Weights of a small GPT-style language model, trained from scratch on English Wikipedia: width 192.
Each number is 128 + 24 x the weight over its row's rms, rounded and kept within 0 to 255. Layers, rows and columns count from 0. The size above them is the row's rms in percent of the matrix's.

# layer 13 attention query, 256x192, rms 0.103, rows 0-52, columns 64-127
size [ 64  76 110 128  98  94  88  95  72  82  94 119 116  91  87  90  87 109  96  93  97  88  96  92  94  91  97 102 102  92  97  99  95  95 102  95  96  98 101  99  96  99  95 101  96  92  93  92  96 102 101  95  92]
[[148 161 108  88 129 146 143 115 174 134 134 162 142 141 108  74  89  93 137 126 129 128 107 133 135 122 132 160  79  89 103 125 103 161 102 144 128 110 136 153 136 142 133 176 167 116 135 142 160 168 138  84 145 174 108 132 133 162  95 117 101 113 117 127]
 [111 115  93 167 139 104 113 132 114 128 148  93 145 106 115 145 106 184 116 109 133  92 132 122 116  80 141 103 147 138 130 112 162 114 153  61 142 140 153 114 136 121 149  99  98 109 139 130 103 101 154 118 144 121 146 126  96 106 149 143 134 149 136  96]
 [140 127 131 156  84 118 149 142 122 163 136 114 150 137 120 101  85 202 146 100 139 118 130 167 123 148 131 137 138 153 162 125 133 148 142 121 137 149 102 142 134 159 113  97 123 120 140 125 126 133 161 114 129 152 141 116 113 157 123  91 122 159 122  99]
 [148 130 110 135 116 141 100 139 148 154  77 153 151 147 125 111 103 129 145 146 135 140 162 110 124 162 150 130 118 152 130 177 145 127 150 153 155 175 131 153 124 169  92 122 122 104 123 151 151 150 154 125 104 126 125 106 173 135  94 115 149 136 119 110]
 [132 103 175  81 122 104 167 163  78 136 145 142 114 147 107 140 133 165 148 160 167 137 130 155  99 106 150 128 144 116 165 100 146 157 179 169 132 137 135 118 129 133 112 128 157 106 169  76 132 149 165 137 149 120 156  91  72 158 158 145 130  98 127 128]
 [149 118 108 112 137  84 147 141 123 126 160 137  94  99 127 146 178 142 121  86 162  92 173 130 147 134 151 148 164 104 157 145 107 131 124 133 153 123 134 153 136 161 130 160 123 177 136  99 110 118  95 133 106 117 132 154 112 133 139  53 137 129 125 161]
 [180 129  86 167 122 123 123 111 128 154 163 137 117 150 106 138 133 147 126 103 115 132 120 142 151 148 170 155  72 118 113 155 136 117 107 106 141 131 131 100 103 116 161 106 150 113 177 104 147 101 111 125 137 163 163 148 136 129 141  79 109 109 137 123]
 [108 147 129 115 149 105  62 158 132 136 141 133  76 149 117 127  89 169 115 105 117 159  92 117  89 139 143  84  98 139 147 156 124 121 125 128 141 140 157 117 112 134 164 168 117 128 112 165  95 157 119 120 106 129 123 123 164 134 149 104 150 160 158  89]
 [ 99 139 122 118 114  79 116 154 150 164 183 123 114 129 115 137 104 144 137  92 125 122 160 132 149 182 133 112  86 130 110 130 162  99 160 153 155 166 145 143 158 138 155 133 121 139 114 114 169  78  93  93 152 115 132 151  89 113 112 125 114 165 130 121]
 [131 155 113 168 135 132 103 102 146 129 119 100 138 118 127 139 124  99 100 164 128 158 139  57 151 135 122 122 100 146  99 117 149 146 127 127 140 105 129  94  83 105 130 146 155  90  93 107 143 150 137 120 125 104 124 148 182 162  71 140 129 104  89 144]
 [107 126 101 195 114 135  98 122 122 139 140 100 172 120 141 142 145 123 123 113 122 145 129 142 128 120 121  80 133 154 105 146 145  86 139  60 103 135 133 132 156 129 186  77 120 128 155 151  95 112 126  99 136 111 138 179 130 157 153 137 106 153  84 117]
 [101 122 119 160  97 134 144 138 108  91 120 125 175  93 113  89 124 161 173  98 110  98 109 164 107 156 116 111 140  97 146 147 124 132 131 125 118 148  85 154 157 125 123  97 133 174 137 158 146 114 166 118  98 138 138 115 107 129 155 152 145 164 155 115]
 [152 166 125 175 137 123 154 107  79 124 151 149 106 125 150 123 132 119 107 111 102 125 131 166 168 116 111 115 128 149 109  93 145 100 110  95  89 127 122 101  97  98 108 117 128 135 124 133 122 120  75 115 133 157 116 149 109 151 105 170 129 111 130 149]
 [128 132 134 135 145 187 123 156 142  81 140 122 123 120 127 135  93 138 127 106 100 130 178 132 101  94 109 141 140 153 102  73 143 151 149 140 132  92 141 106 129 122 138 154 124 109 155 167 154 115 121 218 101 133 130 154 120  99 102 103 111 113 150 157]
 [132 167 107 114 151 109 142 121 136 116 132 128 102 131 180 127 116 121  75 127 140 151 178 116 123 137 151 140 112 112 149 128 128 158 111 123 115 159 186 130 163 126 161 111 130  85 115 146 137 108 139 130 128 143 122 128 116  74 145 163 150 110 102 120]
 [ 87  91  99 144 132  90 111 165 118 152 169 152 102 119 127  88 121 110 114 100 139 122 100 162 106 112 138 151 147 108 104 117  93 136 153  96  89 164 104 159 178  90  97 137 154  87 118 112 109 123  92 121 111 131 100 115 117 151 107 174 169  87 163 127]
 [ 97  89 172 130 112 122 158 118 112 131 169 163 145 115 103 121  91 133 100 123 128 106 132 168 131 109 171  92 108 145 152 133 135  99 149  97 104 109 127  88 136 138 120 144 131 139 145 183 119 156 142  93  98 116 163 141 136 155 151 152 140 112 110 112]
 [151 121 145 149 121 130 114 100 131 135 177 106 117 124 128 146 131 144 170 139 113  94 107 100 131 106 140 118 164 105 154 112  99 177 119 117 178 130 127 147 150  88 148 105 169 101 113 136 135 129 146 128 130 145 157 116 105 136 157 137 109  83 114 140]
 [118 100 139  92  94 115 143 148 103  80 149 158 136 110 109  97  81 115 105 114 142 111 125 128 137 115 101 166 117  85 158  86  79 134 153 121 138  94 121 122 119 126 153 115 159 134 132 132 116 121 137 146 147 100 133 143 178 109 158 105 113 116 132 166]
 [119 109 135 128 122 133 108 147 129 130 117 107 149 117 146 102 114 161 117  87 150 134 105  94 160 107 100 138 159 135  99 146 184 102 112 116 124 143 184 122 111  84 144 136  96 124 140 144 118  93 132 163 107 134 102 116 120 114 160 112 127 122 138 138]
 [151 155 163 134 111  92 178  99 142 120 142 141 137 124 118 118 158 119 157 143 103 125 139 120 149  97 126 107 129  86 134  86 154 168 122 141 154 127 162 109 136 146 113  90 160 132  83 113 129 101 109 140 129 140 111 136  94 102 104 108 152  81 126 145]
 [185 164  83 112 150 107 133 128 122 149 133  83 109 120  79  70 126 150 107 143 141 107 140 108 134 111 165 137 154 155  99  87 129 149 119 148 109 142 162 113 114 123 132  98  86 122 142 137 152 140 151 114 122 121 133 144 113 130 125 124 122 171 154 125]
 [142 140 111 144 111 138 151 122 172 121 120 100  97  83 148 145 153 124 131  94 104 142 159 115 109 102 129  94  93 175 103 143 121 105 166  96  97 114 141 118  71 102 148 152 169 103 123 125 151  91 134 138 105 143 146 128 106 146 122 158 130 137 136  85]
 [184 157 140 111 181 154 113 117 100 133 125 135 109 145  91 107 120 120 111 134 156 113 182 148 118 124 107 123 112  96 123  95 158 128 179 113  99 152 108 117 109 107 135 126 171  92 130 140 103 127 133 145 117  90 158 196 154  96 154 142 119 133 131 113]
 [155 110 122 125 137 160 152  88 166 117 140 114  82 177 156 158 114 113 140 148 117 108 122 165  76 104 155 104 133 169 115 105 141 109 121 120 143 148 144 110 133 118 103 121 111 171 147 141 136 132 142 114 111 129  88 180 118 113 162  82 132 164 107 148]
 [151 153 123 167 141 132  87 134 127 101 124 129 160 104  69 153 139 195 116 113 140 119  96 154 135 155  92 135  87 145 155 132 113 115  91 104  98 108 162 136  92 146 205  97 119 140 108 119  84 140 143 113 153 130 152 121 165  87 156 145 177 103 143 139]
 [121 139 113 128 122 123 144 145 182  96 117 158 117 146 114 118 114 105 109  75 116 159  95 116 150 137  91 129 127 133  98 160 113 100 143 115 142 131 135 141 120 148 126 117 103 160 122 159 160 123 102 147 115 120 114 108 159  95 143 154 108 151 133 138]
 [101 151 120 160 131 130 129 143 139 135  75 121 137 103 142 125 153 107 124 105 122 134 125 102 131 153 147 152 101 125 165 154 113 142 153 142 103 115 141 119 171 110  99 165 165 108 117 162 148 146 142  82 126 141 125 149 146 129 145 133 153 126 115 151]
 [128 158 117 151 147 149 138 115  98 135 137 130  93 150 124 142 152  77 161 150 101 121 114 109 145  97 189 116 126 126 103  69 182 119 107  94 122 104 160 181 138 121 137 156 150 147 130 130 121 157 108 130 131 192 152 138 128 123 103 131 140 166 126 135]
 [150 123 108  73 131 124 125 173 120 117 108 116 207 117 104 121 152 157 153  89  98 146  69 107 151  96 118 155  88 185 122 115 109 100 125 146 152 144 114 164 126 120 169 118 108 136 144 126 145 149  84 130  90 162 137 135 121 110 129 136 119 145 137 167]
 [ 91 109 128 127 128 129 101  83 167 105 129 127  89  89 106 141 146 153 121 144 131  73 127 161 119  92 134 120 141 123 132 156 153 121 139  93 152 153 107 159 166  91 123 142 140 102 141 142 128 151 127 162 160 117 166  93 155 119 113 138 101 116 115 131]
 [137 116 127 119 134 112 159 120 138 110 137 136 118 112  95 113 144 129 119  53 146 137 150 131 144 147 123 154 103 100 127 102 143 119 112 133 159 105 114  96 156 130 143 122 183 116 134 137 102  96  96  91 126 100 155 149 166 103 112  82 131 135 123 148]
 [127 148 113 167 153 125 120 154 149 110 130 106 117 127 100 102 151 116 120 118 142  98 177 108 155  88 125 136 142 122 116 116 130 124 146 117 116 144 135 102 133 165 137 142 132 126 126 125 129  96 118 109 109 160 144 173 145  96 157 104 104 151 178 130]
 [153 150 149 108 123 140 151 150  91 120 131 123 133 106 150 138 169 118  75 153 115 126 129  97 102 173 144 125 138 143 120 113 139 135 172 118 144 136 116 142 127 172 102 106 168 133 136 140 100 133 108 117 111 132 140 128 132 128 142  97 154  66 126 131]
 [100  92  92 111 121 128 112  93 133 142 140  93 122 118 168 160 155 108 140 111 105 120 118 149 112 136 166 145 122 147 114 116  98 174 164 185 114 114 131 149 138 127 146 144 122 136 123  84 121 125 141 168 120 137 142 146  80 139 118 127  91 161 158 138]
 [117 151 126 156 115 122 133 130 109 141 150 139 127 119 124  94  99  95 135 120  97  93 108 159  83 115 136 111 129 183 101 148 118 188 131 113 157 111 132 125 125  99 115 116 112 118 145 128  93 167 139 101 154 123 112 143 148 133 162  63 104 104 119 125]
 [153 151  80 179 133 144 166 153 130 136 187 124  91  82 150 126 143 136 139  84  80 131 148 139 175 142  98 137 110 104 126  79 107 128 155  81 128 144 136 117 134 122 128 122 111 165 107 159 109 136 102 143  88 160 163 105 184 138  91 131  99 112 128 110]
 [145 113 122  86 147 111 122 122 114 131 106 133 151  78  78 131  91 148 138 104 126 143 146 164  83 127 122 109 158 116 132 149 113 117 102 155 135 123 111 142 105  91 125 120  69 121 166 103 117 153  86 103 125 167 160 143 125  92 121 146 116 103  86 127]
 [ 96 122 131 162  81 165 114  59 162 112 132 158 102 115 100  84 135 123 180  88 125 107 136 142 166 163 165  98  80 127 147 132 105 110 145 126 128 138 115 128 163 108 144 109 128 159  71 165 132 125 126 135  83 128 122 107 219 112  72 147 106 125 111 107]
 [ 81  86  79 152 128 111 115 149  90 140 167 133 142 106 154 132 128 134 126  88 106 143 108 105 183 127 130 130 133  78 112  91 143 152 138 139 116 161 125 119 147 131 147 156 140 121 110 110 160 125 132 151 160 118 112 127 109  99 120 128 122 120 145 130]
 [105 159 132 143 134  82  57 139 127 115 131 121 156  92 144 104  93 121 131  76 106 158 138 117 114  76 131 176 151 141 112 116 149 116 106 148 157 122 139 125  76 141 158 116 131 132 100 104 134  88 135 118 126 151 109 154 146 139 112 120 134 118 104 132]
 [133 154 110 154 137 146 142 168 179 153 120 128 103 137 122 141 130 108 116  81  90 130 101 152 121  90 163 157 102 112 123 134 156 142 118 165 141 101 140 104 108 120 143 118  69 122  82 158 111 137  71  87 108 110  90 120 168 137 124  70 120 157 119 101]
 [ 89 126 126 101 129 140 118 124 176 151 116 138 138 148 125  99  92 125  84  95 166 174  96  83 149 142  93 146 123 179 120 120 145 110 117 157 114 109 113 113 126 141 116 147 121 142 134 140 143 127 137 123 106 135 132  92 153 101 100 111 136 136 112 155]
 [156 155 141  73 168 106 140 140 148 108 124 141 142 150 110 142 124 135 135 120 142 142 126 133  95 110 132 130  85 125 120  98  84 104 133 171 105 145 117 141  48  90 143 120 186 115 119  89 125 138 151 155 130 146 132 134 124 189  99 101 142  68 131 142]
 [109 128 146  67 101  84  83 172  78  89 141 127 120 114 124 154 107 115  65 169 168 129 114 126 125  75 124  83 122 167 151 125 148 136 107 145 102  96 180  81 105 123 112 115 105  92 134  81 131 113 122 135 148 170 122 113 112  98 133 157 109 135  92 157]
 [155 112 131 129 134 131 130 142  72 127 149 147 128  98 113 124 119 175 104 135 100 168 165 148 123 120 110 161 143 100 126 147 137 135 130 116  90 176  77 120 126 121 149 178  71 148 129 105 137 124 110 125 119  89 147 162 118  86 114  95  96 150  98 112]
 [132 130 134 147 104 128 111 105 178 194 140 123 151  91 113 154 114  92 127 161  97 150 160 169 101 111 182 103 135 156 165 169  98 138 148  99 161 188 112 128 125 168 101 156 117 132 124 173  95 134 131 127 130 131 112 116 160 116  94 115 110 161 107 133]
 [133 135 121  99 143 146 102  90 156 120 120 154 118 101 121 133 165 169 124 109 137 184 165 104 116 108 140 156 131 124 159 112 132 151 114 160 120 136 125 148 151 125 117 144 138 157 131 144 121 140  88 114 116 156 167 117 118 123 106  85 108 126 146 149]
 [135 153 158 117 147  94 175 124 123 140 158  82 118 151  99 153 125 109 100 112 101 130 144  83 104 111 147 139 168 173 152 131 150 117 164 110 131 154  81 110 130 118 126  81 151 111 141 119 120 134 126 111 153 126 128 123 140 150 133 123 161 149 100 120]
 [127 128 112 115 132 180 123  83 165  98 162 143 134  98 128  83 146 130 110 127  92 135 128 162 135 197  99 163 123 157 110 177 153 100  85 123 126 158 153 114 154 118 145 122  95 119 120 134 143 110 117  95 149 122 133 124 116 125 100 169  94 141 139 142]
 [122 145 171 115 128 121 137 145 113 133 108 121 160 132 125 158 130 127 110 147 124 179 155 119 129 108 125 132 178 144 112  63 115 127 123 128 127 125 143 148 136 122  86 146 137 126 193 136 135  78 118 115 133 170 116 168  51  99 123 138 118  91  88 125]
 [ 85 162 136 150  94 135 128  92 107 132 163 151  99 129 183 106 136 111 116 119 109 139 171 150 134 102 111 122 168 135 137 122 136 125 141 104 107 130 134  82 140 138 103 106 116 125 143  79 106 165 110 109 137 118 133 141 130 117 118  97 125 134  74 140]
 [165 136 142 138 149 165 107 137 118 154 133 108  92 126 128 149 100 127 131 109 148 144 131 119 145 138 142  95 149 130 135 148  71 181 151  92 178 128 119 113 104 152 170 165 139 104 142 103 126 107 145  93 103 123 126 166 121 157 135 141 139  68 138 130]]
# layer 13 attention key, 256x192, rms 0.104, rows 0-51, columns 64-127
size [ 69  76 101 141 145  83  83  98  79  96 114 126  92  96  87  86  94 108  92  92  95  89  89  92  93  90  94  95 100  91 100  89  94  91  97  91  91  90  94  96  94  93  93  97  96  91  89 101  92  97  95  97]
[[117 137 163 128 113 171 129 110 157  85 135 109 142 149 115 103 107 115 110 150 123 169 153 129 154 131 142 141 116 144  95 136  99 116 141 123  82 136 131 148 111 100 119 143 141 129 131 157 123 167 152 138 114 133 162  85 106 101 155 143 107 125 114 138]
 [166 165 115 133 123  83  83 124 102 150 116 126  98 108 163 130 166 148 140 153 104 161 121 173  80 170  88 114 147 104 117 145 123 110 148 169 153 156 128 147 132  87 140 125 104 150 142 143 137 134 132 148  98  95 118  82 142 133 168 119 145 157  76 115]
 [126 153 147  97 106 122 112 136  74 104 136  84 159 127 138 137 159 126 159 129  96 133 183 104  87 152 135  87 146 124 131  91 137 121 174 152 141 122 119 101 122 111 130 127 109  81 206  81 167 109 140 119 143  83 122 134 108 106 172 162 131 110  97 120]
 [109 120 158  99 169  90 142 163 124 163 152  85 144 136 147 126 126 133 109 150 119 107 144 138  91 114 189 115 153 154 124 111 141 135 130 165 118 109 114 129 136 146 121 100 119  79 151 106 142 143 126 101 143  69 116  80 100 142 122 158  94 100  80 147]
 [128 132  97 168 116 174 145  98 145  85 130 191  99 130 100 130 134 132 149  88 136 130 119 113 141 164 104 143 132  95 136 137 111 119 111 101 152 126 117 142 138 120 133 147 154 130  85 167 113 123 137 142 110 173  97 135 138 142 126  89 167 154 156 102]
 [116 168 103 162 144 148 115 116 137 134 116 126 120 126 113  76  79 136 130 132 120 118 112 105 129 143 141 124 124 147 157 123 141 152 120 139 110 160 115 130 165 110 159  92 168 140 123 108 102 181 128 184 114 120 114 159 107 100 104 159 116 100 117 106]
 [100 117 129 124 138 126 157 153  77 129 145 156 102 120 100 139 191 127 164 132 152  82 144  59 116 128 140 100 135 115 132 152  87 120 156 189  99 140 117  89 158 178 143 148 147 138 113 141  90 168 189  82  96 120 124 131 132 161 105 122 130 110 137 118]
 [161 163 156 113 153 163  78 137 132 163 156 119 128 103 143 108 136 113 130 124 136 112 161 137 162  86 137 119 103 106  91 148 148 165 130 161 137 113 103 121 136 119  62 106 108  71 110 111 113  87 162 102 117 121 102 108 125 172 106 133 158  75 164 103]
 [111 125 148 117 171 156 153 161 144  97  88  98 108 144 142 130 100 144  98 113 129 133 109 112 120  99 112 166 170 141 157 102 145 121 101 106 163 121 139 104 100 152 171 124 147 138 160 117  65 131 152  87 116 153 150 153 120 124 149 160 134  86 178 113]
 [ 95  67 123 148 143 154 135 139 147 110 112 116 114 133  95 150 100  89 150 132 176 105 155 150 136 124 132 178 123 107 126 149 104 142 112 115 112 126 124 103 138 138 105 163 155 138  82 174 120 122 113 133 135 183 160 144 106 124 111  94 157 142 115 123]
 [108 131  88 167 124 150 126 109 130 125 149 176 133 107 116 135 120 104 157 127 126 146 139 116 144 160  78 166 127 121 109 169  96 151 136 104 152 137 128 120 110 132 108 166 148 156  91 180 127 132 139 125 167 174 133 134 130 131 137  82 171 158 131  75]
 [127 135  90 175 117 187  93 112 171 155  91 153  99 168 154 159 133 111 135  98 160 158 111 115 137 132  91 194 132 101 120 164 125 118 136 122 116 150 138 133 148 153 126 120  86 141 113 169 125 120 117 127  91 160 100 153 107 123 121 138 157 152 135  76]
 [ 84 134 104 143 103 151  83 117 167 151  93 147 104 157 123 108 150 123 149 110 136 128 127 138 108 132 121 188 172  59  97 147 111 142 140 146 146 154 116 133 129  95 115 108 105 157 122 171 166 111 138 123 102 127  75 105 135 123 119  97 170 169 107  88]
 [110 164 121 125 115 129 124 132 108 136 147 111 121 128 107 153  98 129 141 167 137 153 144  92 136 121 142 122 101 157 179 142 114 177 125  93 130 119 135  86  95 119 145 168 122 113 109 172 152 125 100 160 136 203 154 109  94 176 151 139 142 103  69 146]
 [161 137 122 161 116 131 169 132  97 156 119 120 129 128 136 120 139  88 145 140 135 144 127 114  98 120 131 122 138 130 152 118  88 135 157  86 136 177  76 117 162 142 156 141 115 124 148 102 125 138 152  87 115 111 131 165 181 130 152 108 111 129 104  60]
 [127 182 109 191 163 112  78 114 114 123  91 112 150 135 142 102 146 102 117 107 162 174 114 135 156 142 117 195 137 119 127 127 128 129 132 144 122 154 148 144  91 154 104 106 104 153 111 120  82 146  96 147 125  95  94 117 114 159 151 119 112 158 141 146]
 [144 142 107 110  91 155 135 129 141 101  88 116 106 114  71 124 130 146 164  97 145 148 108  86 127 120 172 164 109 199 125  87 192 157  98 107 142 117 153 128  96 120 142 141 139 174 104 147 101 135  98 120 153 108 132 147 146 146 136  84 135 123 127 114]
 [128 126 120 106  96 170  88 102 134  92 129 154 158 121  99 107 121 108 120  76 127 110  96 178 167 125 127 143 120  76 133 147 106 130 133 138 102 120 135 135 134 139 119 106 143 145  93 119 137  94 119 181 109 113 129 168 131 113 119 181 159 141 159 117]
 [ 96 135  99 110 138 153 129 133 132  93 129 126 121 128 106 133 141 135 133 113 153 120 145 105 142  90 110  39 118 101 136 106 102 119 113 120 183 108 154 119 140  94 170  77  95 119 129 138 129  94 139 124  94 139 120 117 144  77 161 175 165 153 139 131]
 [161 153 119 136 118 156 136 103 135 134  74 140  68 136 138 100  99 128 122 133 136 151 153 136 129 137 167  90 123 164 113 168 104 162 138 144 135 144 104 117 109 150 127 152 150 135 124  87 162 131  51 111 135 132 170 125 132 166 151 130 136 141 100 136]
 [ 67  97  99 112 118 157 110  80 122 128 111 152 187 108 107  98  78  86 158 107 136 178 144 113 164 168 152 132  73 142 104 168 133 138  95 145 110 163 174 130 177 111 175 102 162 132 132 110 116 118 152 158 141 129 175 115 104 133 156 133 108 160 137 133]
 [178 118 129 157 127 137 130 148 143 146 165 142 134  99 135 134 133 114 140 129 132 138  85 104 116 119 117 162 105 139 137 169 126 154  91 105 141 145 163 145 156  97 122 149 118 142 137  98  87 148 114 139 121 130 151 144 153 114  98 134 118 149 131 119]
 [ 77  93 103 135  73 139 109 111 115 120 130 164 116 133 153 160 151  98  70 137 131 178 139 123 161 135 141 156  98 148 170 137 101 151 131 110 122 111  95 157 159 140 182 153 126 131 117 131  91  91 104 123 117  97 116 130 126 118 119 165 138 104 117 136]
 [119 100 109 139 142 120 123 111 119  75 145  87 126 124  90 118 118 179 135 152 133 124  91 186 144  92 122 113 158 125 136 119 123 146 170 104 138  87 119 172 139 158 123 154 133 168 119 108  84 135 143 141  97 104 115 121 111 119 149  78 159 112  71 123]
 [117 148 147 162  60 190  96 137  79 140 126 111 122 125 129 120 114 113 145 109 116 184 142 125 159 102 114 185 143 105 156 137 142 143 105 120 139 128 131 123 132 164 132 132 162 154 131 135 113 156 104 127 163 142 142  96 150 121 123 101 121 116  95  98]
 [142  74 113 120 117 161 131 157  71 100 158 160 127 175 128 152 141 148 141 142 145 103 106 158 106  91  77 133 150 127 132 110  74 143 111 174 114 111 154 143 150 120 152 105 137 132 100 111 116 128  98 105 114 121 126 137 131 119 175 121 132 133 116 146]
 [110 155 139 128 107 114 143 156 129 140 184 129 113 136 153 169 119  64 139 152 117 155 125 117 113 111 164 147 117 135 135 104 154 124 169 175  97 133 106 116 135 103 111  74 140 111 151 141 117 130  91 164 138 142 117  97  82 109 168 118  83  72 107 103]
 [107 102 141 112 118 151 146 129 121 146 117  96 114 139 113 124 127  93 136 128 150 112 110 125  83 154 144 149 127 141 135 152 125 140 172 159 112 117 141 123  93 138 156 104 111 119 160 127 150 121  68 109 160 100 109  86 135  97 107 119  84 114 145 136]
 [145 151 122 136 146 110 159 100 149 128 123 153 128 162 121 114  95 125 109 145 115 151 157 139 119 120 122 147  85 155 116 144 103 110 151 112  93 160  92 100 122 144  91  94 138 128 150 132 115 106 143 153 177 119 117 143 113 133 119 138 116 131 123 100]
 [107 134 142 154 153  95 132 133 117  94 117 157 150 125 101 138 100 107 181 104 135 138 126 116 121 118  81  97 103  90 132 155 140 161 129 138  71 146 142 129 123 120 160 131 142 151 169 133 119  95 150 105  98 130  68 126 144 111 109 130 159 127 150 156]
 [122 135 154 152  93 194 123 138  98 131  89 148 114 169 152 107 144 154 128 133 127  91  96 159 130 143  99 117 158  86 118 109 136 109 146 176 109  86 138 126  88 138 161  90 119 148 111 113 135 125 151 140 117  72 149  97 149 163 112 158 132 165 130 134]
 [ 98 134 142 184 123 154 115 116  90 110 120 112 111 110 111 128 151  94 150 112 144 139 103 124 133  88 180 132 146 134 114  74 134  74  85  97  76 105 101 109 111 161 129 113 188 117 167 123 145 155 163  79 136 108 105 129 125 154 144 150 116 112 126 135]
 [ 91 167 164 112 127 144 121 134 119 158 101 152 125 130 147 149 141 125 132 121 175 165 127 141 125 128 164 138 109 120 119 131 130 109 126 124 141 176  85 105 114 124 171 125  93 129 122 144  95 137 128  92 138 103  97 136  95 145  69 116 153 144 106  95]
 [118 106  78 128 163 140 116 103 124 100 121 100 157 112 120 135 158 129 140 140 147  99 134 117  74 104 149 150 139 132 132 148 153 122 115  82 100 147 128 110 140 145 139 153 167  88 144 132 102  94 147 140  85  92 136 142 174 133 102 133  70 117 141 153]
 [133 132 181 187 110  92 158 146 103 130 126 113  89  91 143 157 183 156 120 137 132 146  88  98 154 130 150 148 114  97 125 122 137 128  97  92  88 162 145 121 101 142 138 112 120 119 147 120 150 164 168 121 135 145 163 123 126 132 107 131 130 145 140 109]
 [138  87 102 147 134 135 132 144 166 182 118 114 154 113  97 156 133 149 110 141 143 117 132 148 128 123 132 138 145  99 133 160  94 110 126 146 110 128 155 106 147 171 117 155 126 118  70 128 188 156 161 127 142 150  92 144 129 150  89 109 111 132 165  71]
 [149 131 130 145  82 140  89 111 135 124 127 136 163 175 113 154 164 128  86 103 203 122 139 131 137 136 119 155 146 122 129 111 121 133 152 106 132 144 127 146 156 151 113 125 146 162 162 108 122 109 111 158 132 108 115 160 142 129 148 147 124 148 110 192]
 [146  99 160 130 106 146 130 128 100  93 140 156  98 167 111 126 144  85 126 139  36 147  99 126 131 135 103 143 153 131 172 147 148 132 104 139 138 133 131 117  91 142 117 141  99 152 146 126 121 155 146 148  93 131 151 131 133 122 144 139  99  73 163 158]
 [110 113 152 167 152 127 130 139 150 121  88 117 100 132 136 151 138 162 103 151 108 134 148 122 113 119 110 118 117 101 114  62 138 128 146 161 124 118 117 122 126 165 106 132 130 111 156  95 119 113 154 130 145 122 129  98 101 120 123 136 132 119 158 142]
 [112 142 151 100 103 113 108 112  98 171  84 139 161 140 151 107 135 139  88 138 138  85 151 173 107 137 160  87 123 167 172 113 109  91 121 118 109 100 158 100 125 127 120 158  99 154  87 121 125 120 139 115 140 164 146 181 133 107 134 177 157 128 146 154]
 [134 106 125 109 171 167 145 108  88 143 127 110 140 127 123 135 127 175 156 191 137 147 133 144 139 150 113 140 106 132 143  67 139 120 124 138 109 164  96 143 154 133  80 103 122  61 132 115 157 146 134 131 119 123  97  98 133 155  79 163 169 131 108 134]
 [123 156 184 115 154  82 121 164 102 165 110 121 112  80 118 157 102 129 162 107 139 118 112 100 140 138 136 116 134 135 192 138 170 152 127 128  79  93 149 119 102 119 136  93 167  97 112 118 172 144 137 107 123 139 113 147  92 145 123 115 121 125 120 120]
 [178 103 134 128 122 132 153 171 152 119 122 125 108 166 143 174 102 131 138 138 155 134 152  84 129 105 132 104 137 152 127 162 153 115 130 173 112 120 100 150 120 117 109 136 136  81 141 120 135  85 103 158 121 110 126 158 115 121 111 165 108 145 137 117]
 [125 129 101 125 111 120 120 123 124 111 130 121 141 124 118 118 129 150 138 120 105 133 147  59 144 141 174  86 123 111 144 144 130 128  85  95 125 133 131  95 169 156 149 146 150 100 162 116 140 129 112  95 111  77  99  94 183 119 134 130 105  86 113 104]
 [138 146 164 137 191  96 162 159 148 108 164 112 169 159 104 119 106 102 114 141 122 146 108 126 103 139 108 129 102 124 129 139 127 144  96 101 118 147 142 128 109 120 123 134 128 130  75 151 100 132 107 118 118 170 127 116 131 141 155 160 124 114 153 106]
 [145 112 128 128 101 147 146  88  80 107  73 106 100 136 156  91 158 155 135 188  98  65 126 144 116 112 135 105 132 163 109 123 102 131 140 139 106 137 150  48 134 136 141  92  96 129 153 106 103 106 107 103 133  97 122 128 118 113 136 136 176  90 121 113]
 [143 114 163 136  98 135 106 155 145 121 163  94 147 128 157 136 132 135 122 105 110 113 137  87  94 177 107 119 158 118 130 121 116 155 185 125 132 100 155 109 163 115 100 110 102 127 109 133 106 137 197 170 102 138 117 109 151 163 142 131 110 125 140 113]
 [117 162 147 148 136 150 154 123 113 162 137 141 125 111 146  96  97 163 172 143  95 130 175 102 146 126 162 128 131  95 144  77 108  67 194 152 146 120 106 122 144 114 167 118 146  88 146 136  78 167 118 177 113  91 127 141 186 127 145 139 141  99 109 125]
 [ 95 146 124 142 121 134  94 110 117 126 146 147 143 130 159 109 151 124 163 114 135 100 130 150 133 120 130 151 107 119 114 123 123 155  83  99  78 141 149 155 110 121 112 159 120 116 128 148 122 148 112 101 120  99 100 131 110 152 110 154 114 162 192  99]
 [168 115 156 134 132 124 129 186 118 144 167 155 118 161 108 152 120 141 147 128 139 104 190 109 130 112 125 154 134 156 105  87 131 117 155 145  72 151 105 107 135 152  83 132  76 105 107  85 100  93 102  70 131 131 140 117  95 134 123 144 139 126 139 155]
 [126 152 136 105 129 128 137 114 137 112 117 164 133 133 153 142  80 103 143 108  95 118 139 152 107 151 101  81 121 141 115 166 143 149 157  96 128 156  99 114 124 134 164 127 138 149 115 145 109 155 156 117 151 125 169 124 176 124 120 121 150  65 133 152]
 [126 117 125 148 134 133 179  99 130 172 120 139 132 108  92 126 135 146 153 157 110  85 117  94 117 142 102 141 153 138  90 103 124 104 107 108 135 149 123 104 156 170 133 150 129 106  85 165 182 152 189  90 176 126 121 151  90 112  60 161 151 114 140 105]]